Each number is 500 + 40 x the weight over its row's rms, rounded and kept within 0 to 999. Layers, rows and columns count from 0. Numbers have three digits each. The size before them is the row's rms in percent of the matrix's.

# layer 2 attention output (transposed), 128x96, rms 0.111, rows 92-95, columns 0-95
040:472484492481438455514489476500456479478484519535488506455521405443545516494486511499484447521521492534538492542528569497606553484520503456551529493532468492512457499443495482520483441463498414478480478438558575506432506428527531497484577505554495522488554442501533492494597589503466583491
081:485527535537478568506546491505503523467515465498422464414432432483521479543500499429474458521481480503506499572538447504600498436458553490585504506504552525535458494490514439497599475518516466511415454437520488486438458523515497500530553460542448524485523516520445488427498476446487528478
065:484529507516494398542538483560505565535564478447453525505533481499515527473420482466519474483583501438497497512533482536521454514518475510566522492456497432483484407504492550404475451483500463472489525528554488443472482492516485516510567467512459541434576506494536406596513472539520502483
061:487490482541468590508479529496533522528436523540482515532402490434498477494520502516544445613520503526559541445512541537491548528431458448421525507564522500568511524481529490519490525512518507551513577487489442457534457530499448480494541413522464511524467494484504506558522494453575432547
# layer 2 attention value, 128x96, rms 0.0515, rows 93-95, columns 0-95
070:578529451478517469482482530495492520475443532564531468545551544520475577571505557510509521508534519488539503456514535528448479497492537552494444407448428476454549478507529568481410529423541480535546552564460514497470541514550484504485490542507549516556444534485538526430494453562530483523
048:520536513476554535521464538458536473491396484543490486386514491519447482480497526506488479530506508607551552561464599453491485469506516509447453449525493516488574577480536541541532529462477520552469524460499526509485495482514519474467515485496528494523475523492432600416491561463471470462
044:524535522537511417480427498478507451497477507422558403536533448531525538486491485504519567440446513474470559578477451531510476508521439541545491506467508573505485546533422512510492495429495451537486450528525455538534579441515530512507464510514494486512438488560507591464499507544452543528
# layer 2 attention query, 128x96, rms 0.0469, rows 96-126, columns 0-95
107:478523432543493462473507530510534545544492569510462537555524574414491497484471450391480548448524539500494548459476400479527492506433474484534529530567499488549543496522462460532449504484509540542490518444499504478560533489460525510489437465508470537519454473491530579569444425459544497485
183:500505446530425523471431498453552553516509490543525551501446571449482515443480513439520486448554546530505544448512480476550496499458502470504526569520472461591499509513503488566500537466533502545477497428507430488489523550471570444521560469592511540523425447476455544507433548507512502522
149:490524478552550420567496505521506495516464551516496452501549451471570505555493503517534477463470512444500540513472532533550519510459430519422443381473562490502478547487572461483496418499459538455482510454479521501527547426489449540554476576514505489412480579487482511501461495485476491517
143:605451509424572482494503500576465506556537483422545444511522437483520460528488505438449533440455466584478530598523510459486462523460484496490500529545465508513512521474528508484532410497507469527501524563521513521553495535510479506544525524429472517479569497539547415441500469494465488485
148:444425462481519458484528515471553523521462525465442458541548497386481442521549476491544482467548523521495522526448458552465463526518485529477474495506594546522465538415558439450467458596536571508485503492494492505507461478493415570523533528565504546512505537507531484528501462499525499443
159:459504532475532434536556548489494469543538502511451474534503512520481473626501507553502578489516508505485536493431509523426481549512529531450518453420557532458443542553493534489436491541470565468500448550469556498552504468460523506457495507508433472537537552478529527603569526486491484518
158:431470531530513465569382518524487452421514503537551549516512545494504536440496481474473558476468497486538447476556536475502419457479524494559475538486482444535502432497426466448489479513491550589447479525525481552500464530481444491531511503534530541542431491446492478541454453458455548506
162:456519488471474459506552541571474555492515500474418553496518504507495465512510532484447484445590556510598553472538473561476507500470470454501516461509457412480513526497520476568545506534486540494413531533453551474523455477449515467567517387520491490525484456466494465586517519543467520479
138:485460493585456476470529476604549513552568515475541527547511526484426556467549535483515539529488489460408487438488586525486491479509509542505520614463519411509507488474507543546475463470476514443563530470533483508437488488540573465458536460502514541468506503543534538531528521464507530496
151:522484602459518478468490554534499430506514446477520515521485507463513471529521468484516476528515506512521615537446475547475479489517549541543463502506540532440409526517536530496458434453438553535463501561477513485545523487485441523429458471534459563456458557475580457543559469543496536459
167:457562447488521484536469548417457490479515536517470483528417502546498507634530515468464522516477464417498478482561518385513506510487479515465537424536538518492469494537558480533483443522546477474534503512499550463433461507457479531577491537478523475482493542521572435484509517459444475497
184:512495536475437511499483482585431514500493425478514573559500552552400517470533447459567523431483476522527505458527581484477508486467554486508468558526479505493563441538435457442406510446547531453559507479527461451443469509484459498500463486534480510428459462522519530484497531478498506505
156:441463528522537427486479508494508469525511411454473433508493465540507460509455541508534559510512523489467482512458447527510527515514418535482533437514534516477500529423547532491465577435533618451518496534577489507519533409441495499512502498495519500470534505453531511625502466475467471474
177:539466492533430506517514454468468533497558450565482476516503576501524570405483543492462493523575538484523481479499565519542482536504465487525498462500484450517484545498496527500499495448456493484435540463576523528408482558492492467369524453523489556527479516488521499523465558599456454496
173:471529495586519457494457551523525464536460483533506486506425557411431531463468520486477453500507498498542441459544479553438474465473552471454473548473543467496510469435439502491548573537534495540529515553530508528484523499536508471449466498538481539452474466506533530539577492382509559564
153:497564470481486462478468510417503439519505475468558523509438470491425475601606448483485517478484519517507510556503451505452442456533511528529477460505538526454524542551559486490474537495456506481537504526570456528480488493522467604466462494476433513507517537491442421503477526420463457448
159:498442481513620496506454480484482429507504494467494517439537508546460489526493507468519487477584482540492462505461483593561538516563560485462527515437506465450490523464475540541526489514465484526489450509487509508489491558490480436452526345480505481533505477525426484451425535450537497515
155:545491492544539477530499460434462518511559460571482506557495523462544507481540428464538549530436520479486573525459466523578544535462465517531522537457416496514458533466438525436545485467451483445439478520490487436556524507528506493423486521481520483451497552490480471546400571473542511521
179:502416545470520441504563515509528457573546524428427505511501492525504464547492500482510492471476459488525536527504494509474467465577501540475508463555557488491449508507500557513479445551410559504482442464517542594438540496514476476559462462509497497501529442553523534619491481565484442482
143:510516466538527447504523530516553409471542477517449504614458469478445463494410536419539446465471482532457443489486452534485519433521490467529517467513418545475527530478479446452499475486459499430549474498430448464457482542536514486460542516522445504431539502541489485491424481505494508455
182:532579518452544508519542526506493502399512473524504420514475449553496449533537522489543455521520529502436510547415491517440479513461531565517507425513477563430470505455492405563474463545454499465485509500471533443534492556462518512520468523520422481447511582510529470498521434498505498449
163:459562525528498490481460450504426466537525551496543536461483445549552508455557415556498487581444496505448449500374478520522522489442511522472496493474559518521428454500497499581491490490517498499470454480545553497504527519531455484545476474489496501517509551508403512432545560565457500494
191:542474460437479499488499359523486504466478477482539457500423490519517487509555527493488529617492475485558572497465513481514492451506545480457511499483556418475476552454483374493563513453448520518518524512515482491440481502515549465504484482508483493483420514494459481524498476468587453468
171:608468443498495453570482524536486518447463460554502497481514576524519592509477457529515471432520441450478487515438519515496501500500443478521526422489439463468491525493490443474547556489515462481457519453507517510511530540500511468480560539488494489543402475544597519494495485482430418450
170:493516429518488549570601511502422450512514434491470452506498434514495500508528489486434512569513604524424449495470494484519452512475444466507534482517500454466436539475494405496500543458483509473532536556474483462553580524525499519538527559523405501558480510499445474547500498481495497515
172:509402473465511468469479455473404477544498484494566514540445477489490489454497420435476525533542485547537499534551511535541476471487534464562510522440494465472498492533487524466427432547441487424402543517515498492542513522500564430511511517440501509454542481464548463563567470524521485466
175:452448408463516519571552402468491474460521506541480511463498456510519480514528550478437448534522453465510515475452433544510509521441509531517505584468567426551573466519438531536494536419495479475448495470520496470426555450462462468497498551484436537477546519518456496524517515544493526503
177:462509457404469496481491465637554479550480494491477519429489478465499491439473504546443445440508496468511523537440502513450542484434458488494489475518519503429512471472416504461519495499480439419493475493513481442530528548524520570459494534496468504471531438489517513530541480566536597524
180:506561510537503523498458529475470483520522529523524562438544491601502484536463538501492562561524489456514469596513504477454505435452524498489489561560571458573516479567598531487487453492506498575547583488454511549496547556511539499522474542525539504462512542504531526579536504539542489498
191:478451463490507470550470494490541514504505604482490513494448482490524438492451528524457540548551551450504525564477406466528515469467465507466523496496575462510522501544495468508513576466493475479454522478470506546515481460548474415488510509555560570530456499521514535489366447446502412510
167:465519467539503445520518489584516474517534532499557492488492503452438508491545455543496538475464471554496512538460501378485537620458613440518530505544454468492486424430565568471532501539509525427486486441489498522483565495532496474476479521539476490494554534491451533509478480517499501474
# layer 2 attention key, 128x96, rms 0.047, rows 96-125, columns 0-95
175:537543612437541515493485466477467484512529427429475479549467423528569518550533482445481511496495568538485566555537522482446542598527537511486520485514566509505448496495553483516481463469498559495428511519534504517519501457509479528488515449520548488458554513553560431564467442482466490476
143:482511444574506497535514548505532414489528575502475487498518493544469567490456473463454550493520401479536392443466433481538461459531457452577506506494463490486549528494486524472461487530539519493577462471475493496517431565484499474485512534499446481610448507513486538507505542566513527534
157:481607542522516491511445520494441506505462426508486554460436491534515517476506526544546543472522550500515493505458496535478513620557536559434514482523501504547533437492418447506471508512464568432503534499523490540489438543484526494509471405539538563520460442422533463488508482502471469491
158:502509488508525410559482542465434516537496511471435455463535518426517446519450520583523458455534556412524581502511479530526546502485569598437542478492467471532471450452448497514458491476475503538471513472532506460523527400490501514510448447513551489439475517476481507538509456510512483437
138:582518564491513457503457459529542574474538537437456529509451534517509507533486513445446496546437520494462561530592462447463474439538514489547480531450503448486539453457538508536519460486479478512489488424506466521532472477444529469541472561440547456466574501539431416495521511485451509539
160:511487489442450475448581489475508534555468547497492517476506508536492495487539529483569487538571532447509527548542532506537364474457489570532516488552492533502459463434512526514520484550486413538509559496486541496483557474462500469507447453405541543529542544528543486488550454554565485490
151:544473441493483505460517495500498537487532487525536570460513487488556510480537492462513514508587501524503532479518470461469527498551481433567529461500579457554524512467519528537489536540539544521400419382484517541487547521563572462505536474497495504536428504490464471482434498564525501598
174:595480515557547520485485400511540435531558559468497498447516445501554484452499445481451408533491478386505498444483552497493544518414511476523528502500516579541521497529448497498567467438532558516478532466516513564520503495513518478472497487560522493504568467533525498435497519461496492471
148:483587552442542510519483584459526509443399411482525539477524550486525583521497533507475485558463502529524494502432488519517497558480474457534484444531535490465510473552491513481486544523458458514446524548462484475479535551404479509500503436541558464579519478532435515471441507528453468490
149:536523422512487521499436459474534552553524494552444482448506508533493437506595497506573464486528457466515527554506523502515457508486493518557524503553505495445445464486458552571557487538487487432424576540515599522510585522505524541523540549458424471460542486462499463472511494527506457483
153:521407483533505482565542609492561514531501513498515458508470476462469468521523453484536514518454445528496493451485456590518517528554524567489556501478461523498547553485483551461499477561500488447515555429480524441504449536535475537499508431445504594525589462531490539511482525525499460566
179:454501519531428520543541524472527515519548484559485457486531478464496468499453480483402450519456442441491472547518462495522534542468493422493513483457514469560456550480550535600484473550564537580488553543548528543448519539496465458506522477562492561470535455534438550565523453471491505489
154:512509484553489583525564534417553515509477546483495514525455523567460528461552443485559511513520502481500482485466475489567501549520532486473461520509526521429530481518422501449468460495466452537495409460482508492536454540476449458508462468499493491533511572524567422513581565503531476395
169:459537498554439554476459487535513479510477497518511479499503493543500602571502463457555461532566473545450520464531477553475532462454446475446526499543566487567443585552473564527544497529503497450495516477495400463552500442495500491518548427522441428492516443468488501508527528465495557494
160:529479547499501449490543504475450470488583451535530503466554500559503521502504508476560516502543523475514485500478478470539476502462424447527498547504470473478462471481501472501536532443517435512441554540475482543511440455472378458514612486430559508538487514470545463464421458579467493446
164:545549445509502424554514509559531550534487529465450508491489527482474488510488589571522540447415466511493435475477443493532480516449414517507553498437546489485520445508547524526495552492470467540444547509489541586560488492476515536576515519473469507464540456514563575561497496550536504537
157:501517505491459494513474489557522441532537546518530365513461538457462516456531456474472502584464497465455509457546503460473494567483471508505553520499490481477431504514492452463458535489606468513486527489447502445497512415444537500431509488556513505439528528468569457449556509561547506451
164:513530466488449489423491492468492486486465504519536437395515439516505522519512560512517575483518497559496501465463570523456507460562487562547496493506468499441422479499519514548427482597497460475520479489514535569494532438492502507489410459541467404512553534456574499477457528466520512475
169:511550482504505507499518504555558482483482499515545457508498557525492448477526531514490494554529539481458416485391507474514448499431487533551516471615526461479528543516486468591515501453479487509502542514548560482585454531465559518485465532524528480577527524438519407496550485519518503415
156:514518564494486575533481525460457459487494489577551438507500521510575541517525502525464559440522511547477474445488489417465524494478441457460440485436585499518569500458521583578514527609570510499554462463520496513466494504468493466491562563515499503530502464478482527471490480451454525528
144:498413553454514478485511494458442510584502527495488538544505455452477505501438522516539485510481489513459524483549530502521514523504449388487473541431486522515526456571495544469514499530579541420494496496476554553457513476521482539510580540480478520445506465496535544549460550480430409580
176:491513405522500491469525529497538470442501468494503518521490485537471521539458532479479460508488445511520419475537532406533563518506499449434493585547446512522520568538489451447485520582522519487527481527418422431485509552495510442502468447560461502548425526444483558460482512477516514554
191:446479504580482457465410529579490464429496504535481513505542456512483518529477452507528529508518533414431428501548507582486510566519478480510498541492475523513505433571518543564485462502522497502440445499477503560525451557457460469477503554530508503444575542465577504531479450493511527567
172:434531536539479538475441459534469510557480510425498510517499434478455443448460526488551535446505578598533570488544497472461531541497540547519564496527533526507479554541518543479455459455472548521474487512490482531514547469525486552565585439534482498476574482424513471534448477463488463464
183:486388496489545439518504462497483531530416510510463490459429548506521519450365528506582485421483491515436519500519511483510551476483504515468496552447482534556498441477509563447524499540500490506486516494499508529510492467446454495455464482481478460464556541498609496524454447452506444468
171:473479439549498484470520442497450474470571538495478485431526473466547507536470497597447469511507517511561460478504517476510558532537414485508486415535466468528472506487499634533596499439480486489505460473463531482510487429469516550476543490531548454517530544553529504501461427513558507498
181:541500495485528473472493621548510527545505508542478443602540522481467472471465460492572518493499530483399456552526533454502532453553497499495489508454519562499434521455454554556533492519447495478510459445539494435498512526506504495436441448566573456458486483502497503572501466495536536552
192:447531573540526529459504464473597454516523415505460561579534477531522458505478456473506531457506557513491472525449534521537403450510470502478503469497559510484527504476447518583545534454421553519493447564489496528438521449483497462454460522510489517511477498407470526498434534465457491494
173:504483437487588546590448511518465450538459458486419495480473490498502505496464545492555516545575447445555475530541525517531519521488556491514469456496435392484569494401437505484541559482524481447485512502476500528508442479445540563488482437519510503502469510517505537500549462562452498494
190:550493545463525509444461536537445435512549514477509490515396455526539493499531436424542481463500509482481448448492513528418424522514535480474532541552457445451492523463558478537469444501434460541513470444523482466575453566454517538484452464505499507426514551497472480513499546572538512485